Part of a small language model's weights: width 192, vocabulary 8192.
Each number is 500 + 25 x the weight over its row's rms, rounded and kept within 0 to 999. Layers, rows and columns count from 0. Numbers have three digits each. The size before them is the row's rms in percent of the matrix's.

# layer 3 MLP up, 640x192, rms 0.0792, rows 470-563, columns 144-191
095:521578490501515483484493489483559510505500483530486489510473536502479470528488502516480489516461512533487504487517528548480485490452510493533487
098:514508513476528479472458543490535495483532468502537516515503479487550484478498450484523498500464506497514455470523488484516489469529554459470486
098:486523514470513480496466570522515503497533481510483496522542533492504498460464529545472515508510492462472502495473453486523497481501484529484512
101:496512522493515474474482518481498516496518526520485478493485553499525551499489527480511515504510494500534557510500505528501570478530485508496538
099:507505506519548481461526526483526486465500533485547499512480487461509537513530467502527490526518532472509479507492505484450438541523517472487503
098:507467491504481505535547494494529501512471494522482482494501503494532507497515528494476518537480465489521487534486501497504461476509478522491476
095:533494461485528519520507505510480524509466495550482486505517533501515503478507547453499540469514495530482486478454487468486498499473524479478512
104:490517536497505493491516497533538499504523545506505496447514524492532451514473471542510479543469492479510482517476492501469497501494471410480455
094:511475479547530505487537489474539493492522512530525508492483539482514473455516520457562511468443518549527499459528502513486472476478489510508511
097:535470455496507504479491537528486513527510496511488527519478479488484499537502471441524478488520489501461516480476483502491486515511443502495495
098:544489481495462531541470500530468528525484510497490513456461485529513509525514516484494531512537493489509524475490505477496497525516524488479478
100:490524438493520500463523491521491481476496574456470498494528524518545482511508467496496461483481519507495539478478507489511482487524558513534503
099:501509548512481463495553468445498500519531469514473489503480529527501522516496516476482510512459482509485488488515508546492505497499467492471494
107:479470461498501497532492506525533449504479491498523523509523517465488484501553483527519531488534535507448490509523520497496532522459483496493491
097:467464495495482488569477495515471513466510534498502501488488483481506510514500511517512512499543514530472493491518461528510516493494518540526499
102:488504487476490517480548432494544476516490485485493508516506501440509511518518506494494513492502519559493511519522510473446484524519500516498498
101:487455512483501520479478499501557510528532510477483483507520462444437465505499494504528499539531461479513466515519478521442494480511500513475474
092:512513521485493452479508492484476542556498514486457450517484540508505500545517475474498515512517491501474518562500509517487467533471498514519493
101:539475488492486456496466503452462523497516504527488542523494538493462465490565488480489509566531485484485456546440515516535486487476471480505502
098:492497474507473515478499530459506512503500503492517483502458505466526532461474474533472501489484468487517472530552479486469515516478499487538504
096:500532488510479489517473500483524490495497462527508527478488476542454497521482558490486491558547496504519490419525523518501487506508486503565475
105:461525498469500494503521512509478486487473484529486512509520494524501484503523535460463498495511475532533469522500491463555495478529528542450466
104:547499503476530463528489491461459553497515513521460514487484536470452465463501520501478510526470496496525518482521498494540472527509464505508486
095:500498509479492499493470511505461472543534495465507537530505505504490507510501509506521474496502537465494483508455505516535511440508484528503463
101:494511508513500476477522492490507498493549461504489538509525554508540485539505473497527496502509539513501557486499500476536545477519528539519499
100:511493526523526518476498473521515507485505515501457479513554468489524520492476512494510468503497503512475532516503526515519490503506517497506525
103:498517503493466501534511516480501473503504522483521519502503511460502506505502484472489468520502494537518515504541496524406506524542503475515490
102:491477525491524529469500478489493491456519479489480556506518532512479476496514467503482497563501472484494492539504474470482504535561547500498498
104:479490512514542518476466422488501492496513478457497487502483516495517488471531487491505520505526541484520513536508472432484493510483474488469468
101:469494502493470479508535481495497505538507504482488481537499500517530467493451466486534543464493452475465508507519463493506478483509464537541465
097:492525519512499490512512505492498536556515453496520505470521557505504533448526487529515514509519482560464514504539522484508496471477513501473509
103:510495510467447504510551493519453515504545518522496519485476479500480500504485476467493486512511541485490479495505510523507465504488504445532517
099:489458469490532510506489534510498539497460546525469464540491474485486499484500513481502497460497456504509552482487567529479502501463499470524503
106:545543541482472544484507546498475453447500509496500500488535520492546471529538520460526506478538473479507497470461497519520482484489494489507487
095:515486520523511535476475496482460527510506518487524470518541507478502464497509497478515504554483521498496538526523508524505506528525453506555483
100:491568501498521495476502498490477514546475486447494480516467550463497513521513437530476534519544457508497494538493468537448498504472474500481477
102:479492548474502486530489483546513498495538450505478487505523495504491513512480532525448463494460534504477509500513447471504487477513475535480502
103:498489511486511519510520467462517500495537464478493495494543514492471473459487494548513487521461499526536461524456472460498481493503498520501502
098:472475492471511436514506521501459493535491507495527464525522491456519473533485524535531536498469519505497472499488508504530444454531515518553520
100:517515493540487502489473550508519464459484505479511500501537471481498470534536502468494454526465471499519545504461508483493503496523496529506481
104:528510494491504535563464468509504513476530482511497494510522499541512502494488518485447517530509568520481515508516523506523505472465496510468512
096:517483479511497512499519505531478479497530475541473495460518467482494502479468560467519527535514517505482526465486503542534483535480489468490512
098:505540526481498494496478501518518429518500483472441503438475488503535481484471466523516495492471524487508501463466491452482521529493514479461502
092:516500476501472521533458478466470510512464488495506510510524554508513494456486489498500481529503510532463525509508459480542519497470512447489491
098:497541526487497513475494511475468492545501545499502432560525530481489532509502449523506469508489472530496464505562488491450495535473475488477550
096:519519487514511483544491472490507523470525517468490446526473492491489466458540503523482508515503504503471483516529490533524449484480446511567517
096:504493517522529527513515494498471483512495508537508528490460510494535500503524520536533489466484523517529530483531498499456513473448456501463513
102:488488513510484509480507497486477503520505471523492515535490519488477536444517454467457493520524553475498518513488557492512492533506435465473455
102:487521469486476510481470485515495431512502523460514477499540537516471502519501514501527481507520458533456477479508491478532491475486473509510514
100:501539516517448497516515478489484544479502538526510498479457502489500476510480491452527492491500545483501492499531496510517529491471483491491487
104:533461480486477498513529469480511509493466492523536484492461501547489524497509515539486484536477517501531514472503505459513556492505484507520494
098:500572493506490541445506519458507472480516454499478515496511465475481530501513519485466528501501510494530484514493485537448512458523501512527484
108:456507486508503463463494496448475474461492475486495514524538519555520491528540502499482516506469531502486502484513501509478535478455550524529501
093:503509493480510506520517477524522467515466490509502481509515506522485488503523493538492544504488497466512482518518516549484533498467517503512506
105:512484513497460483516520525479538455508499531495461488541519504499497495494516520516457488490485509431513492494502520542463522527481481504488498
096:507505468517507545481465510533499517462481541519512483483510507540483514532519482544478576466513505493519482488474486504506443510511487440478518
102:480468489521452507488501477513512467533441442543505484487512507471486488483505516474483540485475495498471506465503533530485496507532465486450512
094:453505504487495523523525501468534490513518455535483474539499477494501474497529474490468465523500485475522478508519467505509522464480521467486535
107:495525510504478532456453552496525497477490442501511513518561462484510507514472498543473504472493540497515499515514507483490523489477489494511473
100:529481500480535529569446539497482512497517478544487519479507515535471502501491497520496501536502523511517484537495488522583490458462475515479495
096:509543517476479460473460519482509481499519504507518502530504513518498489501525450565492503488520495488493480535479478526502473495506460509487449
105:537506539466501533492533485459497517495496466469483507487501523486441512457503496521495494496497511496480483521501476527536544513441475529516540
094:516502526536482528517496507481474457501499486503516466476482500514494499521488454459508476523462439487470496488530458517557523529528482546468521
095:550511474484499490488504519512508520463495518503488528489491496523499488474480488509547498496486511514472504521531474468529497453482471471483476
101:448531497515484485488494534522498475493439527534503510491479460480472486499506497503497516501497493546503489522507448528479514519472495510540545
093:482473535511442495477522545531479488501508464485470523520472520502505501473511509479470478510519502530457483481443470500482478519482500505463522
103:501544464495472527496471534510517486531495511496526464522496522506510517509502491492466460513510548472449491473498513524520516498449509483456499
102:482482515471469463516495467521511478494507542489515492496478507449485460500463490526503520430444468509503516551471465564486521472533440522535486
099:486471449527534482515500528476472471464513536506495465483465499504533476502456477488486482514526493505489507485523527510501521521519510496512505
105:511495525470509493470515485498482491484491471491475491525492481506515477510488497483506472492497490521521512472486547508505505481477482503509477
105:496517473536497510489491488497487517489551506476524480489524471500496514525524533514483479485466547511511463507496441470524462490462488513510530
096:521499484511489520501483548464489535498504496502502491490546539486495550488473505498503505541495492490530530522515465508498522501511510518451508
107:501503485505545474524463490468471518491536492465512498541595506551508484483462502500489507486420516516497480441501503496498496526513473553484505
102:487504474532478532507461490484494475517463483487470471500505510506503479517499503476520506482481492554498493529464489432503509483538492497474505
094:517502505547502530469486497474463518502489484542468488492512504488513506456535507521493485495506504426525512484456470502505509533481508478483511
105:509485484459540511471566499490524497510486522541484481487487524536457526523518488519506519487500487522478514478524519474533521446550527530476480
095:484557506480491481489525485494467500498498476527543477542476536532491481481492466500469493516497492508492495490496468510503498498511465492494514
100:507454473476512504536497525486524496520509515507492450487500524492508506510497502461520498485446532520495516507454482555494519510468497503483481
092:488492535488568503486527506457503504471480477502483452467501488523477479521536528491521514448510527477504519521497494530483467462481482486509511
103:500488498511488474555486497466479510500485495496521478484444475497480482503504492525480524515518504537544512476523419533552517482525492503486485
096:500447474512550465492537512498483516519489477525513522506520543552477502486500503543541502535491496511512487521509501521516532500506514505515517
101:487534509466479499480464464532493543504483504509540530489525514487472487494500534492552472503476528478498502541456514449484494479549495506498454
108:490542515472497523534531521512415523498487503484500492515505518503468479512501510477524474523540503517495508493488537464510509513493533522459474
102:485457479497515480524478490485519511474497494495525521503496490482462534476497509510501527513495518488502550486452531531548495498477471493457449
106:487477485505466486544503486529508523468518465512511529504500535532495522475490525486510477536455468469496496487446547486520535479515494499506496
100:426540526574501462521503518507518487473544478499486466475504516516501453498504474517463510493532473514499513489484498518529504520464533497522480
102:516502528525476494431463542485493490474526510494512510461492526487483473469499499457540510539480513491496463505522494544452452494514455472530476
103:521573545517489470483457489482501485497494534527501469513574481517565523500518534481474509480464445522491557482500500516497460478479506509528551
105:551509465504480469515505473494485504493513535468462539518501479469438516466514529473475465473507537494505530454543501499526478491511507533451480
097:508522506533459496502540483526509516511500470501459496501549459472520523488513515503476511484520485476529522480514493512502561495537520496521496
098:473527484474530487506492522480493472529487468547491485542478519463484457477482493503521510533491479477477542499486533493506510453479509495508501
100:512520537489502512498527517483484519493435483467503487545493505491465515524464478462474511495552503524484519516480486484516511470515538498501517
098:481552512494481569480544517485506494557551534506504506482524513515509529525489487508488526518480518510514508495466490531490502525539494513493521
098:485533511468501461458464493498505457536512516487477514505526480522533508512513519549522496491529537480470505497498470487474507481520467536475463
# layer 3 MLP down (transposed), 640x192, rms 0.0423, rows 470-563, columns 144-191
099:493491509503509566502515505535503492519478485488510494486490510485503479491515511490491555476466505460501460497486487475522492497481508455483486
098:477502497528487526509535463534460500520476498512479494507479489518452529482489544516493508507535459542475504524482506538495500517493473501542513
100:522498508477476496528515498464513549531507524521503456515497531524504509508505497506476492487510525478503485498450490547440528518514488510567532
101:503486496476473479504521499502553477487514500484483462502464489486525447525483542483490504461502494526516480520498511488496511485454490500483499
097:511542540483528482493456444508491511526541508530473524495533488506519496469449527504459474487498481533472528468490511533573526470505504497511499
100:524479515478479543494476515525540483469518474479523526489471481480513475493511521526516483469529542485489506481499492468529530459444484474520507
094:496491560489507487552555466498513546488473534504530480493501501506460524471469528520482488517474474523508511501517485525535568508490487483516497
097:507505509528478489460464500460481481496504506462481494482506509478512488517522498508493500463515514506471533470509441503523455505528559563472517
096:508522524474494501471465509572520496515498504505514469519495497509493526581490473530481500512509538508493514480515435536516494471505491491484460
092:501552543525522512489483464492525512500514527467488501501452474538532489505506473521492512494496514520504479506532449478490547517472509477485469
100:512480525521498440484501511470501460462515513488505492488532550495482521460536473520540496483525491504495473511525551477484492534510465477508544
101:529507537470491517504465530529526534504499471558533498496489473515487512485535485472473533477542533511461460474498523444492475522497496497459473
097:504476450538494520514476497507511456490462506432454499507517499518501514497505469523536561506479504497521492497487467479508526495491506505490508
104:488531498521498518475532490508457533512500534484527501477485506525503504536501495497475468546479481534529552487487506508486535493520526523488526
099:513525499535504478481535479455496479517449476503483523496511540464473487467509454527469451529476490482510519480482526443459459537505490479499469
103:508522530523470484511520486475520437517487456449511471517525509483500499499526475476513489538450528494500520456513464490474507449513533482477497
098:499516501511487501471452481517505529489504495490500518526500520507471516473497507478496508463540487530521528497511487549490461509514517490542549
097:468483526524502497495487537478514514541508470475527518486507470504498528521519463523524537484496546505480484534483512483500523579516514483537454
100:452558516512497510491488520524492523506483464515513492483467485536491477536485522529506517484471536553520525462488482502480531513523475487484526
098:497532479513518476540440438533500510484478521524496484517470540498503439494515499497527485492513532508493452507516512517466501520491506502491518
101:532504498510484517520513561461501522491522513428501469488532507506525509484481514514520466450511479505538530473516528504472492482475503463468491
101:542481516515491522523513489470517511537544532488514509491508491476494489506495477503513497518499533513484504522489502507484564506427492450504511
101:464519515463504534510524498530563469476462501487516515496495491496485514516521474539525472530559517477472516507494489521443535481507504479510472
099:452423472501500514490472517531522499506466506479471518535512507488526507548485494539478484530491471472440527518506524435482493513491486469496464
102:411478527464516515511537522528496542493503534549501513514511488500486438535512505499488512559537494518527480476473446464456523510547546501482492
104:474479482488524495506491481521492500542489505547450479527526500513515529444488489515479477526542538520471515516472504517492532494467529531504477
101:492520493509491526478479475511451517440513510491527477507484519525517475533455508508492466514521538453507500486503491527479480495503487497485506
106:501488504497531462484504496519511526513538495499518490478505530500471512467474511494524531510494524501523575547443525457524505498470501492524454
101:522499519508461496483480528549463500497458518473512507505501493435487495471529572479497478507509517486517477460471511521536503484533455482539499
102:578550524528493506493520520512508466508496479533549587482539526478504545519516495486487495542490546500509491528474477494470521517493539533490506
101:503503506495506494513503543494518492512488481507471513518504520478534544517505511500531522512513517535492493493466496497455494517517512455505509
102:516478488478498468544507532479471536498455462496480550427523516518490466531456515474463443490497502504553460515549525488494481489524516524458504
103:504507502503487521468490458487513448532543462494536466455481498517516504496510519490518493501521522470480455479501464467518501512525490548502513
100:492511474508524549561495511527480522533498534500474473506502495509487489481484457477491502478493492455499541486518512483491449480555484481485469
101:531500466481524509471461473473517498538514521507543535458488474486534547548508541513538472489496532462531539531475497540498489498509527493478514
100:492503520516495487469492511498527514490493488503496464475523509497499462537503520494502555509521523461515483510516516507536499500455424501492457
101:534538506533492553430505472515529474496478523490462497480495513490501471487498450506501517517508456533512489535485506500470506502512461507536460
102:540503539497500481541518461511495484481518501513529514537502524500494519490480521446510472478500479534547473525506487501482489459507462560499500
096:549483476531486470507436567487514551465484487442520509483516493496481525453501501502500499502508507509511511502458554521550546506537470466486451
101:491510481509520491495526482498500522539483484504520508462503521474481518483525528506494487564517521493516510522529555532517461495479540501487503
102:486507432516532546485514469519528539558469493501499488521475510507514519538476488456475550508512517515501525495487494471439558469493495502472541
094:461467503491489508493488483471513544493488515506482472527475537525486482499531440528455497496529461497521490470513493488493485523491492541554502
098:518501506484501544517464481506468492529492505528514510520523535524509507445543523445449520490527501526509492512505478570519466482470469522467517
093:526511504497538539505518481529499571488528491495521483524500514463518522494551464488509491493523517535503509538490473532508501512499497534503522
099:516510477509542471495552490531479510456521501485511489477409515480507468500515546479491490507525502513480535504482510517519498477500504525543546
096:500502513502545557471455507500511515537500518478492473518499470545496521523473493500509528509505510481497520488502490479469535504543546499473490
101:519486481525489442491518487506503532485444482485469489492575546506506513493498460505447513482491484515445467521459523482522487506543505508501500
105:531466507531534487498513471528513509500490505502528495482516484496523453535466539527544496495486515546505464494511504509537494460499583489550521
091:495529513532514500489523493450492536471521564520508505515491475498535512523510456471515521473492506471550525520518481526486471522478546499478479
099:469532473532490494507511471486533478489456511537530519487480490486572501471482468485532488468472526509522505501522450495518528497518470470500512
105:478515493473479502528490490532493495497519514503478504517558498486496564518498489479520431530488492462478502521539548505488505520520501457500515
101:487507505470499469511502469535476489553508495520485515489521488532517471458499535516473521448531483510510520486479521517521501497455530476514497
108:533499531474547526535538501522531532510486532527509492499489503472477505514501529489502495507506468494544515511479533474500493498561492477455450
092:477518541476514494492524515478486511503523530493494502483512509472509504442505503466465469504476519517495554474550521489540454438490445503474507
103:485482501519506534519488481509469538483531529462522507515468516533521457477493469502512538501486473554493509537487485447518492516510527507520528
100:508552513483477527524507480498488518497504486482495507506492477503498486506476559491534478524490514478475503495512511542472509480519547523501553
103:491523490471538514508477515489491509473479501485480472515484504520536471511510531500499519499467514471502544480514486497539472469498540526511468
097:496489506500486484486461515518478522461478525490546502515551495462544516490472514518517482523502502508485530488472480507540466509505471521522510
102:476479526500513507561541462468474501503533546494497487471478544500483509487533502471516532511531452528522501474531493525489448511508523531485541
100:512486532494465503481536468491440492464525528491499461489489540488509487477522507537518477445463472534480538427510498503463464500511543475513508
096:470465534488530489512532504494521492518497456504526487506526473488492484526471478465454529497445519509491492533490492540513479517440477505504470
103:536538493515517459513482510506487499480483523477512502503542540491540523496517498490491511483537482477517506468491519522488495486517499539481490
104:538492513497516499505500502490515460518505502454557525450514506456494472491444489476442474500472555460489504489478524505482489495495509540499488
096:453491514488501486517483502480458502498495492510479489495476485544513440500452491542483512511461507513492485526478461516520468544518475483524508
101:570486503497527518502538452475479478461498512465490531507502509506491482484484477522492482483510532486457500489512491456504485526519513503456513
094:506520495500509513493482481486475489459484470534521492490491482526439512547518510518524525486507498484493503444560514496513505525489502545498515
099:473426536496505475518474523460505535497482513462543513488460484517485499476514475526513507523512477522520538495504481541525502488469487462502524
097:492521513519488518495511514462510501485501482515478536518497480519472533533558478472496495537528528472480481430515526487495450499508529515480513
100:505513491510535468484498502496486503494502516460518481466489495475554497465506522574507507514497493503462502473496521529508541507498451497513489
099:466498518502503527484528522507520529512476508515534466523496546504487482505485515490493529517533458491488543502447486459535487566508509522508507
097:509439500485530515502519474500498497495480481525463523494482547476508478485468468461510541506463436486477532469485543525506517504532553470514495
099:522516486432516494518491483519517509487477509553490476554457459495481545476503461508458505506520458505497461506512509485503493536491472477502486
104:483524513527511511515495535520472475492526486473507460521526448539520567466488537497488470516513476509533516495522515565532519484512485500500490
102:456516527474500484521526525522482520512527507537548517535513493505498479502475503492497480493538530488534475498471486542464497538444512516502453
095:496545498465512490528482497503500527547506476491505517511527494515491510498481478518512447463487504518510539504532519511500507501511535458518520
101:496502518531481484506481502499510518466514470498514498475496484487491507465558477479480477527487496500504496531433503510505481512463490487493504
099:482476478526502525488469436516532499468506528469487532476505493482489517516541544484517469465494506534488522481524548538507518515498548505469483
100:518523542500480542499484511468496488511503501484497549522523513522492514483486487511499483499543475497484456505533489477495486460517462506545529
094:480524536527469514516480524523514516514491507536510511488484566500529471476466498487499507536507514502528473502525499517506545495492501476511510
102:489521530458523549497544468489488544509502489569532528543536511476523529488506527443496521518511507438465498528466491516484508494476502508472491
091:472585528485512519515479470506513455480530482513495517501487490461501529508549516509510479480505542520479515474506431483507505541495490493496489
099:497502483554541508489492514515548469497501526489458459484492500490511477509474483532462488533499525500501506440523493516461525458512494491485492
104:505507555536460461497495468522496463470487507541499474482514508441502496472510475520458519471496475506470476534519512503486518481489470477459501
100:482514502492497489510511491528502506505502526467501494455530505431504511500521532514506498501494489501521547465492515492495533507496499512492467
109:515538502501465492465459523492498479524522487489512461545517478511504549498474499510489510493469486427509452471451472490537548495507494516502478
102:509469459470480508499481510488510528470507555481509516502487520502508486510506531506449506482477472520494491479490533499470488502489468478496515
098:503528472487517527526522494474506540534478521511481501545458487539512501502563474499482521497517500492478526526497513440491548547516528536497512
103:454464513471512561521499532505501547517442527455498482487505512505497526506536506510467530470534470491487503503474519504542500524536434477521508
103:498542525480503490495489491543499473512522453479477467530500486505485483505519487505537487492498479503505483502528476492531452479488462519475478
100:531501440528493482524459482493521520509483504465503502488498534473488505505507533493518519558488492585476521496479528505488478467449480506513498
099:482530512481494519521505466481451511459492559508482492450498464518522521534498506495477494503527485561554548503490500473529475548497506481494548
099:509546522484471512522503523541497481539505534516497492480529495512490512488510515531560509473516498504468465517488497516538435526465498451488501
095:526499509468457474472486488466489515458482486466526517488517486504481452524473485476495502482473535532467523519466514501479491486528540468502480
103:530506462519503512513488475498508496493462472540516466478501517535507527486451494497509484491477501487532456506519487486480495558471525493522542
# layer 3 MLP gate, 640x192, rms 0.0801, rows 471-564, columns 144-191
097:503486508499474522535497509492492511523456531523472476486499536537452471501514496484459476475497516545480501509437449512526494515466500505545566
098:500471477483539508524466514516517513472537469492509494514529534476520490447512518532498489497489485491476500517495496466529511533524494525467481
100:491541483497483514504468537513478556571487482516469495510518514521493463557470518551501521503494499513507462489497508507514480511503522521551468
094:530531506450480549506504463549484522483510478496484486479493513518506492469502477476487525452550476562494518490517523522523495475503512501493498
095:483458480493470489453477465526460471547478446507534490501516496486504534477517529503498489526545536475480502488512450514491519499496533472451515
098:490539513485542520511542522489488522507493502516512482496451519501498506491541490484551507499568493529540463487449502531520482517518507503501522
104:509479512482487504534477518465492507492468465501533481522526503519526540510495493452520526518543488506485498526529503529516485472484544557534504
099:526486499523498499506468493439483488465551495488484511472516488479491497478491501519495531503493463461498489537492542460479529525508514514522527
092:514528515487502473541471484442487502549459537495491537455486467517505482510502543517504531503486502519536496477524508480494467479496546522539498
098:477448469494510444524494467484500480489541483491473539528472514497470548508500504537480446503489506481522493557494501491505490505511497490473462
101:490473495449481541475503515479455510491519537488512516515491467516544460532484471496508447513550477492512521479487469499510515510485516505539508
104:504535488498486485512492514486490527491534505530489474501481524535509485445534477500472528471536494486487488483513569508517479503478473489496495
103:521503512451461483526446530512487535458520514505478508463518472518528455527503507460537485506496512485517520499528530482499486467522492511495492
106:525447496508521510525486498474534478532542465517523450512467490551496489533449505499533550480528489527492546516508505514493516461520469512475505
099:528552466470520498500515495520496541472498496481464509517470481503545478502483524508505539500492456535507537482496476480487499501509514537544497
099:488466545476524484514518446519493488509514489545533487513494473526526502498516503534495475490496558510518480543452536491512505508496481502518496
096:472485481493482535477486474475470498448513483496497514488492510515528469484516504534495480497535487495511501509540476486487492499554522497498538
097:519447494497504463550503490510496488501470470580564501516511537456477501482485482510482508548538529495489481526480476483508500520528480506498505
096:536491502539486494501502509489492496520515437479488489450546468486516511503490477557505529503539490484509521511529516482527517499464472464533486
101:516523529460513508513467514520494503516544494475465460481512513498518548548441541497539492472509493458492507470479480503505458530531513501492448
102:539530477502480517518444485544475497528515519496467469516520480464523535513505519545498505481475523528512494493497483518460502486504504448517504
104:524502495536507524505501553489477500480508514498467475520492509506511492495452556481472542446526490497486525476523507487554544544489525488492511
101:490498508483520495487489537495497532523515510475517512503523481470516526500540460532501534468537507452464540527496537454505522479451490492490468
102:469490513494501503536470512515465523487516489497492536472530492524541524496525506513520511540497493452444502506487529477520496550458475501482485
100:512515483472520503454490506530531504507517503461517525532490533499512493494503518524487538506491499509502511489499486472490486507488492495520520
108:492513496505490463469529518472533496505475504515501502523494546508482508441528499502475518473492486512458508514507472464505535508523557518561528
104:488451466502535471544520496460534509511538488489531531467532489485463540469471498528510505485529509506511544503490537484476498506498476478515473
100:520505509532515518503490512519482502472483539504500503488428534491479556474511531523511512515481462465541449494486521517547505514491506511540510
108:504520511514536525460464464497551463500529466520513517499524513470501528533516514492492436555501542539496475500456500509484477511499515462466511
099:491514493465478487521475494484482519485533486552480571523486491500548519529486542449542552508510547448495443508515539503520485497477516509486513
098:466508486500513482490468516515502514468469451469510492525535512501491504517468506530534481473471491483520467540488526535529539490516478452514493
098:426522505524515491517496542473518512498495526493496506520497508483499474508493480512478512517479499505513524547467518526505516490528492473483483
099:482489543476493533522483542516516488444504494481516472535485526471513463517495482495500512494534478528490506536534496487514447482488480489486492
101:453499503477500548528524479545531464503498489481478511491496522568512512477492486510494496492517498508451520450499498468501432485520526499482479
094:502453523487443504477497503544528490487503470528490505515509453484509486546491455481536503490503453460512519507511545488526471513492488511506480
103:518506491515528553439508476490506532518496519504503522484467492516544534505480472468500453539471494509500482516487545505501482480469477491495499
102:485476487502532518528459531479499469495505499527470550486468488501463497441488494489493523524488531489492498482462516470509495502507539497530469
097:511498544483495468481532503501476493482537490538521556487524492510480517483461526482515488509460508520488482509514549514528500568521471478501514
093:480496479522479481556521490477524469461507507533501510534524498522491509483502540460553516481524474469522490497483539479534490472520466520503516
100:527550510524493491446494528477490487477470532479479525515494490492572476488466470511568527518494485429484563471515539429489511469518469483513524
095:490500509494533491507489437478505521518484458478493507477486543544481471552543490491486489532510469504492517524468468485504438571502499506479486
095:522486504453493531507474527499492506469491536521506486554530487529493519468532517498443548510506486512494484490535472566493464477477472523466522
094:470502476535508482493468503460543487517482489483467481464527518516479471501471488496481450501527480477467556502513442473492529484437519483523494
098:452481451450509477514500485496470511521506517500523487483525515484464506463461475513492466487556484533529460464550504471494495526495522484498455
091:506500519487506514477542523551544524516495566516521500511523485485491511471493487455532467529473508491479489494492528479489510484476495522465514
104:503510515496453528515503497490469450504499521519507533469442501488526503498493520495566516539484527507528516452560506496471475497470497504470536
105:468479492517467510547508483473486467537460450531478513532528530485490504456568505478466499533488534497502531525492521513490481491530429448501500
091:490493477478442504464470497475503512458505465510515506513509496435499522468491557473505500507497549508496477508506545503491525484491474481513476
096:506497537529513463484470480495475477521514475485476463542565523515503479565522529501504541511509520475511515514497507476534507539470546535496491
103:535494518488544523517524450490491464530491512494537494539474492532505491517527492520474528499505542504527556486481486476496507484457496537515489
100:526496533475534510512499463519502502539495477483518502503473525495498507462508508486511509470505545466498489543514507517526472491495462423528515
105:446487468504515473489514508483493507448511476520482495485547553498565531540508467531478508491519487522510467515510501533507486518482526504499524
092:512516562442532501495509510505510495504527513446481518489515530469510502499509489485443458506484546477472547512532505486496505468472471490494557
105:488509509508490507464444514532512486488528479519479452471510516512540482527497518485517478505503539529508542458527507516506518462525511500523521
099:520526530473515485537518512476508477531527499522466488476467498476522491486455541459508455518507503502474489514512523507492542494480531537516512
100:514526532556464464532518516500504492508526467513522532475465521525487563495515496505487478483516519519520489525489520468529499515474497449497580
101:494493499496527496502522511501517476508508468502449511522490525505479499488528491492472536507515488482501444485520502503498538479522538462474530
104:498507503528508484532477460466526507532481506507480533501498516511508477528507539453486548459517442505481558489474512519500486509478503474503544
097:479471553518536500446454526467530483507496481526499541506501491508496464486499511483522513531538478496549491532488498459550514477483510481496528
098:483495528500529469501492495507456503494542491546526502490519486505525506507493532473474541495494509508554498510467523494538532516445501515460497
097:474525490482515499456454486509503511458500516526511511537550500477526519517458467488500499464491517522475546492496482456525514499539527466501484
098:536529531489511526508513455531499493458515539488508565491500509501477464512505485507515477493496519487497515493452487491468457475499472510465481
099:506473483522464506534500509517483523527503498528544482519516466520535493514483507529514541469504450518491477501479489523523502489483479527487501
103:478514515529465511524478515500503510522538527473509474474515528501523508470496503494494484480512465453507493497494497498481532481502520496415466
095:524477569502480503458505488540460478514470471479482503511490518499493490483526498483494471506513490520470487530470465525459487512473505525491533
103:522494475504494453542468475480519490466529488555475486535521478534512508547495516512500515524554470476464516504515475525487482480457541507527488
098:512485519528513483495527483476496537503528536511527490463513484499491462503507506501448510488515510516513514491503544515482492481543492488521517
095:515504513447505510494456469504469530517475497476533536522530532474536529464518537514532506501507477473485512489439523488487499514493482531491497
107:508467469480481507523505517496511477511497496533496534526538464483494528516492506479533519513479489466509483485465448537444491489470511527501513
095:470517506514517535526524506503539503470470525509506456523513466505505532537544550501483514452507502515458528504503476538513509502512486475499521
094:476467455471444479486474527515503523492468500480484504453526447523505490518480470517560545475550505525488518490535495485527508453478508518495459
101:524503506525524471480504512474539507508525525458496551522527484489505495519473446497492497493455542505502476465470529479482488503489518505467509
104:514507515532521535471506511475480481518480484475441482470463525531527529494523523476516521483485488513500491464507491480547534443541494502489535
094:486510529459536482522503487531487503499494496523482504508505509517492506566483494451505505487490505514472503500465480472491539461443515493472514
108:525466542495474507490482501459506503512522525498508525531530520542515476503498511516483501562470526466491493542473495481430485485506475489509548
099:467549519475479480484517530472435514497483475534548502545529535506512527462436473506501484509525492513478486479477513507513489463516491482546539
099:515523458470487523501472502477512527460532543473528526505539496504503489472531524465474478513498451519505527511515535471549517466435499503511536
098:523459488448508490487487459486501456512526535463463539516534424480454495501516489537523520511494468473498508472496492497475459538520467508491500
103:482452518537502483524510495497491509505504520483490519518542527510465491494516487489502502461464446482477474485495539519502511476516476482525510
093:482517511534467491511522511487504495551498509527501496500501499431509518504489509454513507526525547481501530491515514490500537488509494469448474
102:487484503480543530456482520531488495491499474478475513530513515476576477514508532478516453509504495539512535507551505499528498452510500485458499
103:483486481520521449476483508511549460501505525498541517511531494508573596521515456502502544442477509492477529503500461491513460471499515483530505
100:461526535536459507485542515490485452542507463495516538444461544475543457505491511449501459502510543513534493517495464514464431537517518492530495
107:512537537509523474483504476455510530447500486503500478488504559489472520457444493489520508529455487485510467532473496495509519477521466434539511
103:514520493455497495460504496493517510511476482430458514510512506501499484495499504500521486512516485483523506483495549532492459487510506432485470
103:465498483519483449504519488492517464489519498500482472447485475511510493505504493496529500483475460514526455495523464516489460485475496497474496
106:562565467519514461495493492488502482490535479516548505520504476501505519477491474503539488545447521495495532477523492484490460480453527508457531
106:485502462533495497506521488504455545525490521488518531484498531510455504490507529523484485513504542541532457484487526493492465504530531500481496
098:497482506522480503508514491507477490489522470497470484511562459476512530493520464523505509487490514500573490473463480504489551509516533491513483
103:489475496465491530518516407504459516480476538502493490448502459504496504504481503532487501472496534538559524522510494452486469507484517468499535
100:470556521481446507464467530502486489509521491490485532509530509516482505459488534513508504492508468509490455520456479548531475528496488517498483
100:519524534499500539512464491522531482528503524465502492520519514470496482563473485483492519502489452479450537450503473537467493506487507523480493
104:515486517500500517513504497458495487478483490520553492485480549464482523491480456503494500507499491515539482523506530508494480540471575505562536
109:473525449512536467498524468497482463527511500546458501489468512513535488502510518516516520503465534501523507494482510515423489523468512509514523